python train.py --n_layer=14 --d_model=64 --n_head=2 --n_kv_head=1 --head_dim=32 --d_mlp=256 --vocab_size=3519 --activation="gelu" --norm="layernorm" --norm_place="pre" --norm_eps=1e-06 --positions="learned+rope" --rope_base=500000.0 --rope_fraction=0.25 --qk_norm=false --attn_scale=0.177 --bias="qkv" --tie_embeddings=false --parallel_block=true --init="uniform" --init_std_qkv=0.0988 --init_std_o=0.0 --init_std_up=0.0988 --init_std_down=0.0 --optimizer="muon_variant" --lr=0.00888 --lr_mult_up=1.2 --lr_head=0.011 --warmup_steps=200 --schedule="wsd" --decay_fraction=0.584 --decay_shape="sqrt" --final_lr_fraction=0.0 --batch_tokens=32768 --seq_len=1024 --doc_mask=true --train_tokens=149800000 --steps=4572 --dataset="wikipedia_en"
Each number is 200 + 40 x the weight over its row's rms, rounded and kept within 0 to 999. Layers, rows and columns count from 0. The size before them is the row's rms in percent of the matrix's.

# layer 6 MLP down, 64x256, rms 0.133, rows 0-54, columns 0-127
091,195,253,267,164,250,208,201,138,235,191,148,176,188,244,228,220,192,239,207,215,190,213,197,238,238,173,185,248,174,199,190,236,215,180,165,214,255,247,168,166,170,173,203,233,106,173,166,120,172,291,258,163,240,134,227,203,253,153,235,248,215,207,217,276,179,180,217,310,228,196,204,236,191,271,252,149,186,218,173,259,177,240,143,267,202,195,178,198,212,199,157,206,260,216,73,124,228,180,209,169,262,168,151,248,163,230,197,210,208,99,188,190,232,144,188,152,262,161,211,201,203,245,185,263,241,231,192,180
106,204,229,81,198,200,191,274,133,237,218,179,140,163,207,146,250,179,316,175,197,175,187,231,185,190,148,187,167,152,247,225,244,166,238,180,115,214,252,232,169,273,195,181,156,195,192,256,161,121,178,287,198,263,168,210,161,184,241,206,191,198,215,227,211,248,174,181,222,151,215,193,280,314,165,149,278,126,165,228,204,170,234,171,178,204,126,171,202,206,185,220,192,206,129,210,116,221,250,209,198,178,139,217,208,248,237,185,213,182,232,242,247,198,209,152,257,211,176,260,181,145,179,169,255,181,170,284,184
100,194,175,233,191,149,242,193,235,182,220,198,217,119,213,233,237,177,204,231,215,187,208,133,211,189,213,266,174,146,217,244,242,153,151,275,186,115,248,204,273,164,230,234,169,152,240,213,122,183,215,143,230,212,217,217,177,204,103,190,183,145,264,226,175,166,189,302,285,221,211,205,189,164,239,205,172,233,215,108,216,142,200,193,187,238,230,118,184,225,190,180,238,218,245,189,204,185,171,196,229,212,168,181,120,185,144,191,213,272,139,228,226,138,133,300,231,145,188,203,278,205,146,215,190,275,208,114,183
085,148,201,229,151,238,201,182,176,239,150,239,207,194,145,238,165,255,198,168,159,192,207,167,216,178,237,280,121,161,187,223,213,183,260,209,205,121,194,217,183,178,156,234,238,197,234,174,260,159,147,239,212,209,181,227,172,224,146,178,177,213,157,261,272,183,207,183,216,292,192,177,181,219,97,182,210,272,290,185,231,171,225,172,242,230,242,260,131,166,167,234,205,214,132,269,181,222,265,155,221,186,272,211,203,229,168,210,284,258,135,222,196,236,227,194,157,201,139,166,173,95,184,209,221,232,167,155,167
101,187,224,222,172,235,239,190,192,158,192,161,138,237,124,159,239,171,253,183,203,161,189,202,257,115,231,187,149,152,220,149,211,150,233,183,153,227,143,200,97,274,199,181,194,210,169,169,182,237,89,173,234,222,204,180,202,143,179,318,264,216,216,180,145,196,179,180,263,154,215,161,217,225,174,245,194,165,157,212,155,185,162,167,252,237,220,207,200,175,239,194,195,106,252,220,241,138,249,248,195,217,247,152,242,198,177,191,142,185,205,187,224,202,164,223,194,179,222,228,209,192,236,217,205,298,178,259,161
108,141,165,259,137,194,244,150,241,202,221,198,208,219,157,98,148,196,244,158,230,225,158,323,218,211,142,181,232,239,221,195,178,233,137,228,195,250,205,137,183,222,204,207,214,217,233,230,167,223,225,251,267,148,199,158,204,189,193,177,215,145,162,205,185,236,257,117,249,198,211,225,147,149,195,172,199,218,165,206,172,167,178,193,175,212,271,130,140,226,207,118,179,223,178,177,146,202,141,192,196,227,141,231,86,195,216,156,153,176,127,243,169,185,189,249,212,152,189,192,225,209,342,183,169,212,200,195,191
093,175,244,195,242,206,177,193,131,196,188,240,212,94,187,181,126,207,213,240,245,179,206,144,212,262,203,257,206,238,212,165,137,216,116,201,204,174,207,168,195,222,195,225,201,203,198,165,218,222,104,175,168,185,282,213,208,208,174,256,207,203,99,233,175,163,143,161,192,254,249,210,234,239,163,212,173,168,207,178,216,118,146,185,201,199,234,225,213,172,199,172,225,214,177,252,235,234,200,218,219,222,192,127,207,236,130,219,258,217,166,259,218,192,193,172,199,246,141,208,168,234,249,195,210,147,210,227,157
088,223,222,183,221,244,244,171,275,202,155,180,244,258,185,266,210,195,179,210,204,187,165,176,199,219,163,240,260,237,156,189,204,234,211,242,212,239,196,269,242,252,168,194,228,194,213,250,223,195,201,206,148,174,193,163,186,171,158,305,232,203,243,200,135,154,223,248,152,231,188,218,147,213,265,223,185,144,281,201,155,161,213,280,208,141,253,188,203,221,142,182,209,236,279,230,193,103,260,259,198,197,224,172,205,187,199,174,190,188,168,200,281,221,299,243,200,274,166,210,175,164,229,194,199,71,182,218,181
105,226,102,225,263,128,233,133,260,179,231,174,226,220,138,191,176,281,177,236,210,198,220,200,131,232,215,268,243,186,194,192,226,227,281,217,228,175,200,201,242,223,189,239,290,196,183,126,245,229,280,179,247,85,141,160,134,246,193,176,200,89,178,127,188,194,218,208,178,233,177,266,191,147,253,220,174,231,217,197,258,243,159,251,166,199,224,125,177,206,192,205,221,186,166,227,162,200,182,168,255,195,215,218,170,204,183,189,194,227,203,236,174,209,162,165,174,216,222,175,252,175,244,218,168,197,207,146,182
121,281,174,250,251,186,246,240,205,185,209,145,220,216,338,199,175,204,179,212,185,260,198,200,212,242,166,151,239,195,182,196,168,169,168,166,97,195,229,162,272,151,239,214,188,120,236,177,232,171,171,208,184,145,181,173,218,189,196,193,148,197,206,185,154,237,177,179,130,192,101,234,112,210,260,273,182,229,153,167,170,274,150,272,140,219,157,203,195,194,174,175,201,194,233,177,172,193,204,154,273,251,180,156,193,181,190,214,242,204,203,198,122,222,125,247,225,207,232,206,231,261,194,180,177,223,171,195,263
090,230,177,186,223,113,169,199,203,160,203,228,230,263,174,215,188,211,140,169,195,195,290,200,190,193,133,218,225,200,192,252,170,190,198,136,198,207,224,165,147,162,251,172,216,199,242,165,218,152,179,219,243,92,257,157,198,231,153,145,194,196,170,143,173,224,215,208,145,263,228,164,251,187,112,246,218,145,269,210,229,226,181,240,187,153,224,274,156,201,214,223,207,196,252,197,196,224,190,192,258,156,283,250,171,220,163,211,192,199,178,111,149,120,186,218,162,144,239,205,122,227,211,292,173,291,222,172,241
094,228,280,183,246,177,181,124,166,197,162,179,199,227,243,111,268,216,209,213,228,235,166,245,256,187,159,156,265,229,154,213,274,192,194,201,157,200,258,172,210,237,175,242,230,234,266,168,268,200,157,223,250,201,291,193,219,207,181,164,234,182,173,222,287,241,192,214,206,177,161,177,204,288,193,190,248,222,192,99,328,184,212,192,160,199,175,224,198,235,189,162,221,230,186,172,206,153,235,196,167,183,231,252,268,207,176,209,159,232,196,155,181,233,173,166,227,282,193,226,226,203,321,205,275,128,158,275,217
101,188,209,211,150,228,246,213,189,218,200,178,137,248,262,130,165,172,281,242,251,217,137,281,209,277,243,190,186,224,205,227,276,240,223,160,176,244,142,294,193,145,199,200,180,190,226,228,213,211,197,203,186,208,102,220,214,167,226,197,147,124,208,195,256,144,230,258,227,179,168,263,210,240,233,158,203,201,189,229,167,206,207,214,211,194,161,326,212,179,184,179,159,169,257,249,217,263,266,127,153,180,170,226,241,106,176,197,232,162,199,115,214,222,203,115,268,207,195,206,203,203,167,168,181,215,260,199,153
109,120,228,181,182,241,232,118,256,168,174,200,206,218,110,149,198,234,252,193,201,201,145,200,192,273,220,107,215,225,168,220,236,255,198,227,182,191,253,211,149,182,212,223,201,163,205,235,169,217,127,163,175,244,151,206,296,170,262,255,232,199,246,216,167,170,240,131,206,184,217,170,263,190,187,114,154,267,234,285,183,194,234,140,181,252,124,258,245,216,165,141,189,154,182,215,150,214,232,206,183,190,189,196,224,170,209,205,219,114,208,200,198,225,238,223,192,175,130,244,229,157,132,206,195,177,197,231,180
098,182,187,195,174,201,164,215,215,272,246,252,198,224,240,255,245,153,249,235,170,187,236,191,235,141,286,239,230,169,200,193,181,146,234,216,279,183,157,199,207,234,228,188,212,193,168,217,201,173,114,237,189,234,165,190,216,231,258,162,148,142,156,184,221,218,224,175,253,164,202,216,199,192,163,167,100,185,275,214,199,211,221,198,270,201,237,107,194,185,153,296,170,184,166,172,215,150,196,262,183,186,189,184,195,208,199,191,171,235,170,219,166,203,232,208,175,194,207,218,206,146,223,187,259,135,207,127,224
105,216,156,164,261,140,230,190,178,233,205,277,195,173,153,257,194,170,189,235,121,245,160,148,228,221,128,168,234,169,260,199,137,250,152,165,222,222,281,192,194,201,214,268,234,179,243,144,132,232,220,192,262,223,248,169,192,157,196,148,204,232,184,201,206,218,212,168,143,208,176,210,132,223,195,259,343,201,174,154,211,212,233,166,193,147,232,206,174,167,164,111,244,230,167,94,239,193,133,168,208,209,256,235,152,194,273,239,159,214,186,128,185,170,194,249,221,250,250,143,199,203,275,194,237,248,233,190,250
094,207,184,260,195,201,160,172,182,142,163,241,219,219,233,129,218,198,182,144,152,191,214,154,221,246,206,200,198,238,166,160,173,183,214,173,244,195,131,181,208,198,252,189,190,258,154,189,270,127,165,250,163,205,172,182,118,254,232,235,217,235,216,218,233,192,173,149,224,178,243,175,251,229,209,262,239,158,216,185,260,241,222,165,241,187,178,212,203,242,250,232,168,131,164,198,156,207,140,188,171,217,201,242,150,229,199,203,254,188,234,233,182,222,120,101,221,235,203,132,201,153,249,253,228,191,183,223,158
091,253,200,185,187,130,183,106,230,141,285,154,186,266,270,246,206,296,147,191,169,223,152,169,219,150,233,160,178,194,239,176,192,248,155,167,242,235,250,293,227,128,186,226,102,188,243,145,188,172,234,162,271,251,202,186,194,216,175,250,235,216,172,162,156,145,279,156,179,210,161,222,241,229,262,237,298,119,291,202,213,189,177,217,196,128,237,198,200,252,199,152,240,159,177,237,155,204,191,138,231,240,174,172,200,254,248,139,235,209,184,218,264,165,180,143,170,238,190,238,134,231,181,222,161,206,172,251,218
092,232,288,200,293,216,146,231,134,223,191,250,213,225,263,216,141,223,220,235,171,193,140,223,170,178,241,212,205,272,179,121,269,242,209,208,175,201,199,248,158,181,228,176,257,236,224,145,222,177,164,279,217,269,246,131,268,200,264,172,206,144,181,211,274,229,140,166,158,203,188,222,106,195,174,244,167,240,203,226,133,244,179,241,271,230,236,241,134,96,235,210,208,195,135,185,196,203,202,228,218,274,162,189,186,261,190,162,237,163,220,253,112,195,119,141,155,208,192,205,161,231,251,189,143,221,216,200,184
103,210,202,223,85,169,281,163,184,170,166,133,257,220,155,221,220,185,135,159,228,285,229,144,137,196,225,184,261,157,192,216,205,262,238,239,255,202,191,250,161,189,193,189,239,205,223,132,177,230,176,193,216,201,253,173,185,152,241,175,262,211,192,213,204,209,167,236,212,248,177,239,140,77,207,118,187,210,232,172,106,169,120,228,90,175,183,257,222,257,197,229,217,248,166,272,192,172,284,244,233,200,232,76,248,262,183,237,172,196,250,166,178,187,264,235,192,226,172,96,132,183,111,217,150,189,187,171,223
096,177,178,156,214,166,186,235,198,191,162,202,198,199,246,218,253,188,111,200,223,194,297,215,184,194,206,201,206,197,217,254,243,196,253,111,199,179,186,181,193,116,200,158,151,188,212,245,173,221,114,170,222,188,230,186,124,231,155,197,252,185,70,150,245,171,212,231,228,226,275,168,233,146,183,162,189,213,176,195,142,230,194,188,245,187,175,196,197,170,235,257,206,136,225,144,173,196,148,199,124,217,253,161,197,202,109,135,216,165,228,217,247,201,222,168,223,223,199,201,192,268,124,101,218,262,186,77,161
095,246,152,149,250,274,268,223,179,190,180,187,175,205,205,260,110,188,244,210,174,179,159,156,182,238,214,209,147,267,189,217,171,184,179,238,171,219,224,115,205,200,217,277,108,158,209,229,203,238,142,226,236,201,220,149,242,280,287,250,144,179,198,208,229,126,228,233,176,162,215,204,188,236,181,191,177,195,169,152,248,232,241,203,242,220,157,206,149,200,196,196,242,183,231,185,173,193,175,133,186,215,112,198,146,191,178,269,222,305,164,225,234,213,199,272,199,175,211,252,188,202,217,211,185,205,130,133,162
103,235,184,172,224,167,242,226,234,138,273,199,239,223,244,200,240,227,147,277,142,210,203,267,191,207,200,261,205,225,328,235,184,197,269,143,228,207,235,155,286,212,238,186,161,189,211,189,207,232,133,225,235,238,237,227,175,175,295,134,190,128,162,174,175,211,138,226,225,170,151,252,235,139,281,216,202,181,237,231,189,199,201,227,182,235,192,226,207,229,219,236,176,199,235,172,234,136,180,233,173,129,288,213,161,286,124,241,187,163,239,148,221,155,217,197,191,211,243,190,178,237,173,190,116,190,178,234,249
096,166,198,208,190,171,229,219,184,219,220,161,186,213,249,150,202,161,161,217,256,212,275,188,129,198,199,218,176,217,204,146,151,96,231,158,199,174,284,237,188,206,198,159,243,173,170,175,228,196,88,173,187,217,194,258,297,195,141,259,232,213,268,177,220,188,275,202,178,240,236,172,206,208,213,168,114,120,157,155,169,154,253,127,184,238,213,194,220,209,221,199,136,170,235,255,206,143,165,269,159,235,139,244,234,185,179,293,198,220,244,207,163,170,193,195,241,177,152,188,195,199,190,194,223,123,176,204,126
115,206,195,199,212,200,166,169,205,179,201,300,223,237,184,273,184,182,137,240,162,229,257,201,175,185,217,227,221,150,165,195,206,173,202,187,220,217,218,213,214,263,124,207,186,178,167,165,230,247,233,241,96,175,163,129,202,222,156,164,144,197,184,233,170,174,160,93,197,247,219,152,195,104,189,206,145,179,210,186,233,222,168,235,215,162,227,160,155,162,257,169,190,210,141,160,125,163,169,264,187,207,183,175,179,153,189,234,219,194,207,215,188,121,125,198,155,185,233,165,188,195,242,171,168,238,160,198,206
106,202,140,214,184,270,247,168,240,258,208,154,198,279,135,210,224,215,172,231,133,133,206,144,174,215,160,166,216,237,167,185,143,229,134,201,176,152,207,195,212,186,189,121,160,201,221,168,171,273,134,201,155,158,259,213,206,190,207,143,194,228,206,159,142,207,193,267,188,207,266,149,219,248,201,228,138,241,185,234,201,178,157,139,231,167,158,231,199,166,243,220,173,192,214,209,239,177,221,173,177,215,213,136,173,202,217,203,172,114,173,210,138,203,255,213,197,209,205,205,194,210,269,202,143,249,216,274,144
096,194,229,248,240,198,155,193,176,152,198,236,201,157,205,322,216,227,235,203,247,194,206,187,179,145,195,235,136,250,193,196,160,227,165,162,190,220,253,214,209,231,236,201,219,269,162,174,235,182,224,213,268,162,120,221,159,211,228,204,183,252,228,199,206,156,165,108,178,209,204,160,199,168,214,210,315,287,196,193,225,245,220,225,214,114,203,281,156,207,223,274,212,188,186,329,186,207,190,221,133,166,243,204,208,253,182,174,211,185,214,183,169,260,157,214,212,214,263,200,218,174,215,190,216,172,219,110,292
096,272,170,176,204,200,189,222,196,206,227,175,194,246,137,180,192,189,141,230,173,182,216,212,169,196,160,127,245,208,223,240,188,223,232,203,141,206,130,200,135,98,192,164,162,186,248,177,232,248,240,178,221,219,283,197,139,238,179,179,189,196,232,175,108,256,180,238,88,236,185,200,123,206,161,243,168,200,224,180,182,227,91,238,178,216,166,253,166,195,217,158,211,198,235,260,203,227,215,221,205,235,208,144,221,183,203,194,209,200,216,141,32,155,264,195,151,158,246,148,164,219,266,237,216,249,185,177,159
099,178,254,184,183,247,135,171,189,234,259,187,196,176,155,230,240,119,196,167,154,161,204,214,240,234,200,151,145,248,151,185,191,211,244,218,121,224,110,249,183,260,121,196,170,232,199,241,211,209,159,187,186,269,215,251,223,194,200,176,190,181,262,189,239,134,163,229,224,138,189,197,210,241,228,93,207,238,188,251,193,202,188,103,210,246,169,195,228,129,225,155,216,214,229,217,196,197,194,149,259,213,163,275,304,186,163,154,216,244,236,215,189,199,195,157,262,234,195,250,254,148,168,244,241,207,166,172,213
101,183,203,142,152,167,163,151,189,169,187,190,239,266,234,177,194,159,233,208,202,194,146,161,189,205,155,230,206,277,129,189,194,241,182,199,175,227,189,288,181,179,220,199,132,208,301,236,205,150,195,124,247,205,242,179,171,164,274,198,186,233,277,193,275,263,199,234,183,209,198,211,192,167,168,149,197,149,184,220,233,194,200,214,200,158,196,196,171,179,156,200,257,197,234,181,244,207,215,197,204,235,151,157,207,217,207,235,146,144,208,170,160,226,210,149,184,139,233,193,191,218,182,211,160,181,215,236,230
101,233,161,176,195,190,298,165,176,195,218,199,219,273,208,197,236,218,283,238,189,224,265,175,235,167,199,172,188,195,187,220,147,249,253,141,256,193,212,223,243,132,174,183,237,211,197,197,171,186,287,221,228,186,198,210,220,185,207,193,198,166,243,235,191,98,204,150,227,219,175,150,197,130,216,262,274,198,177,258,156,181,188,227,211,226,241,176,169,210,164,231,198,117,210,198,187,125,122,247,110,194,223,212,223,183,190,202,209,209,127,40,173,157,191,232,144,149,250,186,186,182,236,216,173,181,232,205,253
099,223,249,291,214,255,136,203,219,223,210,157,196,195,273,186,210,142,145,241,234,223,155,216,268,238,295,206,226,166,169,164,196,206,179,149,151,203,196,174,223,271,236,219,188,117,226,194,222,201,144,203,168,212,127,237,158,199,250,144,195,206,247,195,208,246,246,200,211,133,178,191,222,171,249,317,218,274,247,169,291,149,198,266,184,170,184,210,223,264,202,198,184,243,161,82,199,152,213,237,201,281,236,199,245,157,205,207,190,242,193,199,240,212,186,271,224,209,199,207,259,132,137,202,201,260,164,217,209
092,248,144,199,211,198,157,182,193,113,183,166,134,206,156,216,241,218,225,216,177,206,172,269,219,256,211,204,216,153,255,177,142,165,207,213,290,168,215,215,181,201,197,191,215,206,145,189,162,220,347,226,151,203,150,212,237,162,166,181,194,178,121,101,121,214,215,236,227,98,193,230,205,173,235,189,190,254,168,258,255,201,218,249,152,131,219,147,174,211,200,128,136,223,242,252,228,229,224,194,94,235,227,233,216,197,306,179,247,209,167,206,188,109,222,183,253,212,203,226,266,217,210,235,194,224,253,206,186
088,200,264,236,230,100,237,267,206,152,208,210,189,201,240,162,210,260,178,266,187,61,168,190,187,217,198,122,216,144,246,222,167,235,233,203,185,166,149,186,194,198,281,138,127,242,222,204,178,237,291,238,149,246,165,241,165,227,160,145,198,225,203,206,145,164,242,171,234,245,204,235,245,217,232,194,194,212,173,232,202,222,219,165,201,226,156,199,262,184,188,167,209,195,262,224,282,318,169,170,187,156,213,190,122,157,221,155,198,181,231,169,206,185,196,185,215,201,200,212,185,182,114,135,243,254,171,166,194
099,219,198,163,236,273,133,235,238,290,200,232,196,181,168,197,233,173,197,222,257,170,167,253,164,183,232,175,233,240,167,169,150,175,257,195,136,229,155,247,258,184,199,190,155,214,283,206,190,160,217,221,204,131,251,240,243,165,152,268,240,193,273,254,253,216,205,252,203,204,227,225,231,242,181,98,185,173,197,231,225,224,195,176,207,179,243,262,159,254,189,228,212,240,183,128,213,231,298,181,179,253,219,137,247,167,178,276,142,145,195,257,237,254,178,165,110,242,185,206,218,139,155,198,203,114,214,285,227
105,175,144,217,187,185,148,219,140,227,171,201,241,187,187,148,152,239,205,161,218,209,239,243,240,142,269,161,207,158,237,187,206,255,202,214,228,194,117,171,216,237,200,161,222,189,169,243,200,256,144,161,228,150,180,235,165,202,132,210,230,205,219,214,203,195,170,239,201,217,227,173,222,191,232,181,242,292,204,148,226,333,181,186,221,108,265,143,241,217,171,218,225,228,161,143,206,228,185,232,201,200,261,193,182,207,180,149,226,272,323,164,199,236,205,217,200,200,211,231,197,155,218,224,223,237,222,237,172
094,216,204,116,187,210,209,229,197,196,164,195,199,134,224,180,128,290,206,197,256,179,258,199,223,232,172,248,184,168,189,234,244,138,174,279,158,192,112,136,229,129,153,180,193,179,252,147,196,201,221,242,203,202,217,219,164,181,135,133,207,189,182,199,190,185,230,205,171,146,168,185,128,121,209,192,186,143,187,239,149,184,154,227,163,192,258,185,221,190,207,186,187,212,102,221,178,194,264,191,164,182,128,206,155,179,188,171,219,170,211,260,237,200,196,227,183,174,150,185,223,231,146,198,174,177,258,225,158
095,143,216,144,288,181,228,166,255,151,191,226,214,240,176,322,257,197,139,215,210,188,217,102,232,198,162,224,193,194,229,226,149,169,206,127,252,262,310,225,156,210,180,207,288,223,269,207,189,186,166,178,147,171,174,201,245,194,184,194,196,274,169,163,226,230,166,213,200,231,187,148,160,244,216,240,194,182,175,207,204,193,143,260,222,261,218,244,264,136,189,178,186,159,156,173,224,199,167,193,225,110,185,188,100,161,226,239,150,155,236,182,210,212,212,107,168,254,238,174,218,214,247,180,135,222,243,181,260
100,213,155,223,159,218,206,298,241,145,233,208,197,186,173,242,235,211,301,202,166,197,209,162,220,187,155,99,154,162,181,210,197,158,220,213,230,181,157,192,168,195,207,236,216,192,163,216,189,146,249,178,169,174,213,198,185,186,77,172,210,168,189,226,281,228,165,204,160,218,187,212,192,158,174,168,197,172,161,254,241,226,268,189,174,193,192,120,221,229,229,286,199,201,177,115,261,269,184,261,245,192,244,223,189,188,227,156,212,146,223,204,199,144,281,204,164,211,226,213,162,205,177,197,259,219,192,285,160
095,222,223,228,258,183,197,264,237,234,145,203,259,204,186,182,146,215,171,177,202,163,235,233,227,135,145,156,206,120,216,209,223,237,167,206,211,266,154,227,226,151,312,257,170,146,168,206,206,208,135,243,232,152,240,186,185,157,178,207,187,272,163,173,170,205,202,151,216,164,126,169,228,229,177,217,278,190,179,220,156,198,195,200,233,156,269,100,192,119,153,208,211,197,283,170,241,190,191,174,215,144,176,235,203,200,207,222,231,230,199,185,195,242,265,250,183,134,252,228,141,243,205,188,145,189,236,190,215
102,184,215,154,186,236,174,230,204,222,177,176,163,163,194,227,144,202,146,172,259,186,173,252,243,221,237,259,156,221,222,212,273,198,202,266,198,188,176,197,195,233,210,269,171,189,171,285,225,151,176,245,207,149,193,186,260,202,265,280,237,151,202,197,190,217,210,115,228,157,216,229,179,272,232,160,225,260,137,230,228,170,258,122,214,239,134,153,329,235,175,316,189,223,229,253,174,211,231,151,197,190,99,262,109,218,195,170,173,254,227,141,235,199,185,189,168,138,177,180,183,156,240,155,217,155,228,214,178
100,200,198,158,154,274,190,242,177,229,115,237,161,231,107,205,249,132,156,221,225,207,136,247,168,181,203,213,171,140,177,201,227,229,252,190,225,190,253,214,184,169,197,254,242,212,197,239,244,292,318,184,185,148,159,218,187,157,282,151,165,297,156,238,169,147,263,129,239,247,196,173,196,245,196,236,154,224,202,272,195,232,198,234,137,184,179,168,198,227,216,180,252,236,128,174,144,238,207,133,217,193,205,207,211,207,203,157,234,217,184,179,202,236,227,121,186,214,154,209,224,214,198,194,186,199,143,238,314
113,260,197,231,190,194,204,184,178,219,212,177,209,193,243,183,183,254,198,234,227,171,206,221,208,188,153,223,231,235,253,179,148,213,107,196,295,216,232,222,204,216,191,140,235,204,102,159,206,210,298,291,227,225,187,163,108,185,76,217,216,203,226,178,266,200,216,188,241,254,132,182,160,233,131,253,140,131,219,193,232,164,216,211,198,166,204,270,174,197,198,249,222,175,161,235,237,165,132,232,183,123,310,203,158,238,184,151,148,195,176,272,200,175,235,223,185,250,211,182,236,220,229,142,147,231,186,193,243
103,133,211,193,119,190,205,234,212,213,216,199,170,192,341,167,233,309,183,170,256,181,204,184,178,221,160,124,121,209,195,177,176,130,111,223,187,210,247,178,201,177,202,208,188,235,156,232,198,150,261,179,193,161,183,159,253,140,206,162,226,211,246,189,197,249,244,152,206,199,220,248,128,171,151,234,235,53,189,213,179,186,227,158,272,242,247,207,112,147,190,163,151,183,261,165,168,250,201,151,161,190,122,176,164,164,184,264,184,194,203,224,241,192,242,179,173,169,214,227,193,157,117,203,190,164,199,133,187
098,164,146,218,216,159,182,230,180,191,264,224,97,183,158,270,217,141,149,188,205,189,231,237,190,189,210,220,211,217,190,226,206,233,250,231,279,226,144,156,212,297,185,177,175,187,122,224,147,213,233,277,199,224,257,226,191,194,94,219,133,188,143,210,135,243,278,243,240,156,218,138,174,202,242,207,195,326,237,203,160,170,149,166,316,249,104,207,224,183,194,224,139,209,175,189,265,172,173,253,260,169,225,208,178,161,154,194,206,209,228,251,182,248,174,194,219,170,190,243,294,150,179,214,242,193,177,195,173
095,171,245,160,134,201,246,185,220,215,190,172,154,227,192,134,151,213,251,166,186,238,173,216,157,254,179,199,234,294,217,246,182,221,108,234,235,230,103,276,268,218,187,210,196,209,222,207,201,221,236,138,186,161,180,211,181,219,258,164,150,227,175,194,231,232,187,255,140,190,226,222,239,188,151,219,269,149,305,212,155,147,236,260,166,213,166,135,244,160,186,192,218,145,273,195,156,224,161,181,174,206,181,220,212,195,210,197,183,173,193,164,249,178,200,191,261,147,170,205,211,265,212,186,222,183,188,238,167
112,238,216,185,181,249,129,276,206,234,232,245,161,210,210,200,153,223,211,165,203,244,179,206,209,168,303,197,186,175,142,217,166,250,201,244,199,139,179,106,130,220,233,179,225,302,194,234,188,222,301,184,140,203,137,195,236,271,252,140,205,208,244,211,235,258,170,232,133,208,275,218,203,186,221,191,160,158,146,210,219,223,237,257,174,179,107,223,278,177,211,162,187,197,248,177,244,174,159,189,208,220,217,197,264,190,223,188,211,276,179,229,180,233,140,191,242,152,151,296,208,150,238,221,204,170,230,200,230
110,193,131,295,222,91,179,194,251,151,237,199,196,190,239,184,176,209,178,256,128,213,253,169,185,143,209,203,143,215,185,177,133,198,177,198,216,203,244,126,230,237,207,155,350,184,175,178,145,239,225,224,130,149,181,139,239,200,199,220,208,265,262,194,172,167,211,209,130,248,249,223,189,193,146,184,215,146,194,191,179,141,173,230,220,180,223,297,141,243,248,140,186,190,159,208,216,187,195,206,185,161,248,186,231,180,259,160,200,201,201,129,118,196,170,183,194,181,256,144,181,183,164,158,155,170,191,217,176
092,193,240,211,235,120,113,205,212,144,219,252,164,124,166,264,187,108,199,210,196,229,173,182,178,173,176,166,248,186,223,200,219,180,212,195,215,188,128,123,249,206,225,288,143,177,143,195,209,141,288,175,112,173,190,214,169,163,179,182,170,113,256,167,146,155,231,209,236,210,233,218,152,186,123,226,150,190,188,197,153,261,221,241,193,223,168,200,245,224,263,176,277,193,167,201,176,221,160,228,332,162,200,215,226,187,199,216,173,146,170,210,213,201,236,214,192,213,194,223,188,265,161,307,269,221,139,164,186
096,215,244,210,228,278,158,180,244,164,212,129,229,53,122,234,146,205,215,152,271,227,130,192,169,171,120,200,264,149,175,265,254,216,175,206,244,193,119,274,205,238,266,205,225,186,193,244,231,155,221,213,162,221,293,266,133,127,154,163,179,226,201,188,260,170,230,204,169,173,168,235,137,228,184,178,144,186,278,293,166,250,195,230,229,254,236,196,220,180,210,267,212,240,197,263,255,185,215,269,184,200,163,164,172,213,223,222,170,179,190,232,265,225,187,245,222,194,212,176,234,190,156,206,226,151,197,146,193
091,155,114,190,162,274,207,199,230,141,233,243,245,252,175,219,211,264,244,164,244,284,169,204,165,210,229,202,188,232,179,192,258,210,224,190,149,190,143,128,171,257,216,178,240,160,213,199,243,225,186,170,172,187,276,214,152,184,263,217,236,183,238,179,225,137,184,223,203,204,275,154,233,211,147,241,293,284,204,143,194,243,176,166,235,197,121,138,148,206,194,246,123,223,269,253,180,201,162,256,185,201,203,151,201,133,247,176,213,177,210,199,208,212,263,172,205,227,230,134,193,194,216,212,143,273,200,231,234
106,203,246,127,154,129,172,152,202,263,200,291,200,205,172,330,157,170,240,181,167,228,197,219,149,143,204,186,117,194,217,193,187,170,175,164,163,241,142,212,139,186,135,182,213,201,225,222,194,210,286,214,165,198,175,200,271,188,279,204,203,260,209,248,187,198,175,271,156,193,166,187,216,240,91,172,188,147,157,245,130,186,252,84,203,203,209,188,237,152,157,189,191,225,243,197,253,210,226,123,238,80,239,249,218,232,195,214,187,162,236,224,215,196,203,219,264,175,162,196,208,216,186,151,224,159,176,259,149
104,154,230,206,247,161,178,280,187,266,174,214,140,142,220,166,235,116,180,151,266,201,214,184,213,225,191,234,170,253,230,138,236,204,163,207,143,204,319,159,228,225,217,226,221,187,140,205,176,155,234,229,199,264,197,222,299,242,279,208,227,161,227,223,194,258,129,242,260,198,225,233,229,207,167,179,227,243,157,226,229,237,224,211,186,268,179,124,231,287,254,209,197,160,163,270,150,211,209,172,160,152,170,163,178,230,253,241,187,154,269,196,154,221,154,199,216,157,128,218,190,235,181,184,304,196,230,256,189
097,231,221,248,191,154,178,193,204,198,253,135,231,175,251,223,237,192,159,149,238,158,168,257,162,225,211,147,265,337,182,180,251,208,167,194,188,240,265,237,189,209,161,184,186,245,140,180,208,257,152,56,232,273,207,244,181,191,225,134,266,199,265,214,152,241,209,236,184,243,164,219,302,184,245,176,221,208,231,133,212,214,160,260,188,215,238,179,156,197,272,204,247,224,188,144,217,233,226,200,226,117,214,243,220,174,152,193,224,207,186,171,211,259,184,144,174,193,193,156,166,216,246,217,228,202,162,205,236
098,215,176,200,255,210,191,194,184,258,193,223,188,186,227,229,202,166,228,168,161,179,213,182,209,197,278,247,173,215,223,195,213,186,159,144,195,201,209,196,285,152,136,246,220,195,92,203,142,156,138,222,204,153,292,192,213,273,267,237,194,200,177,270,175,142,213,261,163,189,174,158,110,206,229,188,198,178,192,152,215,239,152,235,154,197,232,205,256,210,237,194,192,175,191,180,207,227,156,234,203,203,232,222,331,272,217,264,240,212,201,218,218,180,207,195,276,224,208,177,192,288,109,213,258,201,234,173,241